Weights of a small GPT-style language model, trained from scratch on English Wikipedia: a variant of Adam for these matrices.
Each number is 128 + 32 x the weight over its row's rms, rounded and kept within 0 to 255. Layers, rows and columns count from 0. Numbers have three digits each. The size before them is the row's rms in percent of the matrix's.

# layer 9 attention query, 64x64, rms 0.242, rows 0-63, columns 32-63
067:114147180109043136093092159126081131165145161151110115178113090103172106116107187133142117105094
123:192104164139151160101137088140138138104123082118147125084131094146140100232131148132157115134140
099:106133125171150175132166099154114156102106087133170128107136102161198074192099134148168121128112
082:194120124114178175142168140135168127147110095079193115123125102124113133139095129148142109155173
087:140148153072110088130118180145097072147169160108117125116145137169109153060180128110135144123160
074:074154125167120130142165075136079133086120112098127145081162109130160078103154065078120164107129
076:132092108121124135150092108084181134192138164126148069189122164095103153173101155123147110140145
111:098134134121135076097112159163131073146080086120165191096094098153118168068179125122140153166132
129:121163125079072090119173162134058128123101171125108148141128144139089169063187100115090157155138
061:134118145141080169179161119105114173138145180189090066124134204103139128140127151161110089067141
081:131102121127103072096141127135148154176107107122066090188071189131077149143093168133090169135153
073:156113063086135136140142155106128120050085165089180178113171143109102109088083130169158141156171
081:137122150129159139079124149127157164162143105135170072166122162091158155130131147132118103087090
078:159116124073095098106089156117140198167112169150141140186095156118094154160121116144129103167157
093:120148098156129201126122075071095191130094179138150127133107107095067176137144118069156168151173
082:093141074116089173117096179123080150176151119097121104164105193150134113162086202104133137153143
086:132122090102107111157092152148111082162145153134146138113150090121121132102134104110111124152167
081:139103136178170131086107073135143139142128073091147173084119052171162150155180129113115168165096
079:120154143138137112148118013151152119168088147093091092111120148134162084145167079135120126113143
085:132144084120148150140073074193110108178139124141138140101157065125188138127150111081105115146135
069:112120157136164171146172112173161107129039107133174140110114083131145090110146121152154109102160
086:132118141113127160140180137149127131152141188132089070124126167122136086163083139183091117051172
077:108129060143145121112121125047161134136090108058178156161176181120169157104138141111106114096106
081:178113135174148064135119061067078124128146149148127178130098059187081142126133060100126157121128
073:100115067136100127116126113116164092107086151163218108063141151102137187112133093129089138072129
069:149137072159109118122115092085096118095180155174167073143159127101094139150127102115079141098218
079:174068124135177096147183122133134096108131097148120170139089100127134142144123125096119173106043
080:131146121121137120081163108159126135114140134160127011084088147088085146144128129111095108024147
094:111138111131120174130107128108126132104131142119100175194152141161166085113134118125147163097119
074:139096149105156100138154152111134137168149142084142115168161195121105133112064164182133114118090
070:134132160125140148139131123167128148166143151165097137169119124157168104191130238167167099134162
085:162112104125151189137141134120106155084111161095103208152087139137125124164097178128117153125172
057:116123120090126197132142127126116133153093105153130121077091096175175113193093144113121133084195
048:125133096099136096100095091213089153119145160100125108149135136099113099078161119103095085075196
063:145118130128109090085116110111138145134064146117124170140093094142154094103138093133115149081241
060:162139090117117102110112096143161137105131132106121154127152089113132138152140106182134115115141
064:105147147165154157182174122149139145160155083164121124155097157147071171132074187122131107144103
067:095143152174141151157119080133093112126169152137105087191166128119131105089076112048148135101166
073:115137118106119164100126135195127140125128095161168131177100080135116142121169155166063155169122
088:098137152158156111156132101136126151180109168189105060164085191131159138159070183089136113156156
121:139142096116097101105108130146099103086126116096145130116175034129158125091191054147095149168157
085:079130132151097124135111131219115158144124137157123160164117135124124098082147138081162107128073
114:138166178128111099152175112132134151117165176160163133145171205153110110111058095054174114122084
144:115126126132067158115100098078193113130134103147190124149150119117142139088116119192105124153128
123:164148147142169157080161093120172167144076086123137099126130134122126148163087193195092096138138
121:155084124122106199098157095087145207160122129111103153080117152116127165170093172131130179159133
125:115149112123165152113113104090168184134110085130172086127094151154099193145139163093114094143081
126:099171107122126163127145202111097150085117115149165136175134148142113127114164144154122130094142
112:074129087109176089112105152118119103129110083069124137079133094162109155129143148116158109123174
139:093154167131092168108167059160116116121158113141133115070136150073068124115161113093149142108173
126:117130109088086175136117127117092214093114125114144092117181114122207128101104136178138140157188
130:083101154138084103170118132136090165138165180106112150121106183119102115114150120049154189109152
149:173154128128143063142171114209136089195109090175142173127106104142177091098098149088142156104078
124:135123128123090132119139133135137076168170119189150089098138121149118079096168127157056107142120
116:075152143100179116138198164100139111162090123172102201118194091115122131093155152126116144119064
126:148110141120119087098080081128142059183118156086058087109093119159128183122138124156133107164143
131:144096066094104107133131211139160137133073125139113169128077138143143168080167158103131203163148
128:099132155091134087107142140092148121154187145097159169086105124172096110139144097063081123077119
113:096101134106152121121143128071104134096144129145226189074166149113096150102133121136155139125147
098:121148151143159120123106109181107162150122101098125137157114064112212124093150131115131097142101
149:121097156118067137114099117194135088197131177156029052094121127132166119138136141115113152158074
130:069144142112138129090161152131111114123097124162074089111148137141108116163133192161121150057103
139:137120124117140159125169114143104117161151092118137089050158149109121126143103164115137137122184
119:101149130145099137078127097141096136134122076150184115062105169115167127086137171049186116117069
# layer 9 attention key, 64x64, rms 0.24, rows 0-63, columns 32-63
107:093145077115121099164162135099130120097090179080145126162137161157078198078125107082096170134118
076:112123182132134144114094130150106150142178120124168122106121125117151072144126093127170119110063
108:111098173156144116080091128134118106159203086164105179072098070155137093179163168168145107104112
080:087122123147143164121136128118097118136122126141104141193170145076102098170131180138121124133176
073:177157084104124120114179139123096131118110169119139136120173095083169137094106135136079175161149
112:116084181150135084099112136180112107164186108171121193055067068186126135170183110145134121117147
108:130160058128107113161141142118123141100090145104111103145167164114136172065073142104102121179153
076:165155134100163130091187157160098123141138169107149169071160067090174089121115100165077123163140
059:177153180078149170084135116128124167117132097138143151112128100087169034169168114134131116091135
155:110078150181139116127064093116157133128163062185120105158070117147136126152145150125179082101126
079:136101134110160173123126095112107146154114169078136099070080186183159111186069135126144109124109
077:114123105149084118124143154178082120118147148140129109113156117118103160148115244133171141199159
088:084103105123171124128113122131123144159103089113072092117187171128070171116127075143126126121049
077:136146095109133164144101093086129165114122107126110064119093202141053152096110162109116146132131
097:162120082120108153129097132144123090111115088113149115179115156110100147157123150178133081114192
084:157137139144094131111149077062061105111127123097179134106106163153197140139114128113110110127148
089:159154120150085079149105067103125088078186199149088143120094122177137084141130214142175163174134
082:107134181113167115125116202170118092153161124129171171118145098125186090133121025153099113072123
080:136161163114153095113091176123132082114158189134139163096116058170144121146166081115067121102156
083:146199172142116069147113112134113079097188147163095178096130115133186070133129174128118112134098
080:167145151185165096111142189193078131136118154178142156114089087123125127155118190139160107172163
078:136088154107115099091116139157101111112086167168120118116135124126092094102117167114119185111126
076:049109195118129104105111149138093136108139065147133123125176095140123165106123092170146144112115
085:108127111061114176133098133042156129162139125111119107147139177086143117167147091121073163058139
071:055086189181075114128105129181101152126136108143107161136087114142128152110180146154210153123109
068:106121124090066123149137117119110104116157105126114138159200143117098137129183130120215164053144
084:090114146102177185112158147112142114151116178076117086076137099124161112125100133135084097134109
082:138127130153136141133146136186109126146084120111111115112094121117110055120149164115189133133130
094:131112125102144150103143108084150161126133103170145107114137094075150165114117156148065125085140
073:090098078159135173110137175133085107169132154102119097099134172138122153118109187107115100190105
075:191168157165144111113163187138049110136144188166176153103142145090131119113119120107107090145138
083:107143118125127158103139157191070077135125194124145087139161132103165101165074204145129145158197
055:153152107154074084157099172140143187145147162096163103193168150052084141111112124113141111183140
045:101120172170124124120124127046125120154127113135172132061099145150139114117109114169160183081119
052:107137111183140194161122129123114156125136135124136114157199155094143146139093101094163132199036
059:126130155184150133177162135134107122067127142101111129162141146133081138111069135062097109118087
087:094138162070146095076115193162153149189144110115149157133111127108111096133183167147100166132123
066:127136113107102183091139151110139173169167118125125102056119198107143138148096140167152160139074
069:096106133090134166110144139140148172117135081103154150105171141147116074123183161153152109079096
090:115139123129107169099112139128126153198152101160115111090101173126148149151148153177155134138143
092:123122142125187103145137083087147153085106133086144149146118054152140108106166154105120100113135
100:128118145116140067117141109105175139146160092102155115101166108167240108131193151179158093120128
110:156132124141101132099127114140103148118155148102075078169136203023102101125141107121148151130116
141:130100098084106146156156124134150100116133092167074095103158074146087193126153132150165144202136
117:173168086126173129133125138092110142124135137149080139162086092133077193152059125127112115210132
121:131050101145134142118136079133124167095103120192118148097067120151050172143104157116098148159143
126:145099074166192089129120136104095180101139114076140161148114137141087216096092104157117124197120
112:060141143130156132138089141133117153101125133184118125133123144130131120120158120151255100065117
110:103191062142111150082131152102120099118094132104161176113120168149171125081101174131146151106116
128:079146121154182116136131079124107081108185080143128135138121176118066099120175164049123125123094
132:109139126115087149122105055176137145132095150142143177136100129130161122147139147112201170113154
129:112087182162108094137098107123168110119160107146159137156118224059132103129216139128048131115098
137:193136139125160142152170125122154113130116143144062078139128128113129107157050117111145139158122
117:057160128181117147176119118120179068139127148130067096099182055142155076134142115191084127149159
114:120138135192218126174148126085145101124174127186103115142191108099152132125056155183106116153054
130:117127094105054147103084208165116118153104097057157118093110105182191151110124151104135097188124
136:097077117150154129157116154124196098119068141182144141083034094093119120138196113174131137134163
128:092122123129088128108086111126106093079157169107057120102184183116129090127146152180110127099113
117:029164138151082169071137103159129135133120149143134169109142167099060122153080149138179118121114
098:143145151139112089190132087185127160135116097090148147162147119151230143140077134124136134172070
135:127057101179129154147101122163138090184118125095120075095098137218187109139175134074090175115153
129:082132150129206170108110123100098139180166163170109124110144181140148091117115180088162138033125
133:108202116205117123141131079103138095119108120121134186143098175122085063130095142099065154185136
129:066171116153127127143124113202133095116108090123102114100135222148137175128130145105181175164104
# layer 9 attention value, 64x64, rms 0.165, rows 0-31, columns 32-63
081:136126153134091023083126133125133147157155117111182194090184112087112146101121154110131173109224
082:075162156130159152140175172191109132161149149185131176113160132116166159125064127158140090138074
077:122125139098134109140206097180122109159152169114120176085110196141174165160089113105145123120077
069:106127164058201088115087120143124097105168157108173124129126146146102121159101088104129185089105
087:125090120126158136122141102134150110188111135126156147126140175173096168091123150030139129127187
095:103133151146126111145155140107116165089131132129054121167074163149173078140122106214134131152116
083:062129170152159115131176132140112116184127152175101138120097141185129099071102144138101141122072
092:166139166106118031135110154125127113147144144121148131097110133146157158143115140134121172125083
086:127137123166132159105185086098118106129154137150157105171136127084092139111145063094140097136173
086:106119153139088123117096121118151098106164151093035164119082117155091113140163121116161123168099
078:142114145135136169139129120162101101133178157099163056065136165125137134129113159120102101114172
084:171127104144142139130158136112133162096121100104131085190139136136165087086124130057106127148153
087:066173162113141073167170182132121117163163158144109209163124146183126116093106133126141108137108
096:083140116138131176141203149163110114130132119128074144086115156128142115076098131115084092114140
069:100141177130138165161104148132101098140104164100097092069120130145104101116120145125144096096038
080:096140115112081121184142180150085144145110182089122133128139142128151130098118091069184129163152
052:074180129084121127142093111158132104144148171113193141112064085108101124171124150079131180111098
061:120103180121144078123178103123138138170134108120162177150113179101120126077130114085115119098066
072:103087115135145148121159150145114148128140100149091060119155126130105155146130198093150123177165
079:159152135143110126097130114125153092179126132173160115109136084119201125119123154178093147115041
074:135115146099131157148140119138137098141133149118099163151144149154142132093114150108157079128123
083:175124150104130139046096078127172152104117113162145126126118040066124119158168182159132137104083
076:111133112129139093129100190065093147159143063128131082099161102113133118139156137176133179130126
090:167074046145123110120136179111155172166096116130066163146091144119105154140156145055164139196101
094:186097065108102171090114169133160087115128091120132170125161085103158179152147169094186121141187
086:119112170072157128111114109113126139097129102128193141120169097143165082120111160146155170101199
084:185141106147081169116074096068156162056128127083119062137118110108110143155158106147114108142111
073:060151126168104128192132175157071149110146136122072156124106174173136108151091103181121136159134
070:122158154101163109100061077197169053162171163124095128087140101128128157136143089118096187105090
086:189137073106115162121161178127126149094129111102129141094146082073118166117131107036159102150159
073:183113077127162192103143117117147134138094089157133057094130075134178113130158183123119189113052
086:148089105152134181094179137140129135126071114165132069124163099113137134101137176116132103118155
# layer 9 attention output (transposed), 64x64, rms 0.155, rows 0-31, columns 32-63
065:096102104138106155156105171096133158137109139129095140060120085152194133195128118162081137128154
087:171129161113104134155137094137145163111195221113071104127132162085107063138082097100109133087110
070:211147161099085148144104095125121149096180184152112114161182141089117064108153085143140120101121
063:102102155122124133109198079109119183151048148142104137141147114089156112147138180108133107077085
088:144163149077207151135093113116168139098186100160103121189152111076188123119110123192156146161081
088:216114133154075129193114114161123113144159109122136132135103128127071116076162075096125136090165
084:162162179117118124176110096156154095085214151143109114155121104090113079143141050142190108090067
076:089093124143117096191122120091154189129125161187102097120138111158131107125229134111166151134086
073:142161104178097113121156062117119135121101057130141116150101123121149156087089129131122151188140
096:124100059159066170104160164123136126135105129127109105111103112138126142135255117103108124124135
072:107202116083062135108133122171173094119099127102146134127176098122138088183064161164144073098128
074:181098128185160124156101128143107086107061086138153171130100082118140156148072132131151126153138
093:146086163164108145136134108096176149096196165185090098133143170088149079121170129137142139109097
099:192138121111092117144096137138088090100162121106149163145147121101132073139005092185167086107137
054:126136125085098090117121178150129090179136106175137106130156111129122100107047216136161082116051
088:124079108158060133137097147083176114094176091240125123128152179072161125062115129141118131162090
044:092087101127129105103140194061134170093111105105129127101166105120205168067126155172219129109084
049:168125159114093121168113119175139108142157082154094131137145073112144085124132097142137105110159
058:112188141123175151142139054161185118193156154102119134163089134133103120138122140073155128176092
074:115126137109172098167149152124148131104123215101105117099057112155134133149236113153114131129126
065:111113139121082146129128133131151100065156130189080108186164174074153072148116081156091199088118
093:111122105114185092115139172127106108161057131023117145105072088198129173143150106128109136145148
064:118183149150171104137124145107125138166171125151154117045132105169063135146076139111166068152130
090:125102097144207163158080085122168145169122106127115107179108140123134174105202132070116144185112
093:132115096142191144095111132119152151162059193119091146121103136131162160147167155159039159177152
072:138140207131130136070153164122132101132073150115114178111131152113124114199082089168076114077144
096:077115072126078112083159180151093123176071087099171145099128105184105166139147157081098137151164
075:140146153129029195132134100116150150073185139166138103106151172076091118113131101101122123052141
069:127147105097136104125135150093118181123097175088133163095149077091178090134204121183148092091157
082:139045049151159115106142115109107153149065145147155129099141144141126167127080176132063150155138
072:141154115090228080138136135134092116112113182088166137106114106150072144164100088149184123123133
103:147173153093197075135078117152093090153164117106153123179083126136152125138050134160134145152114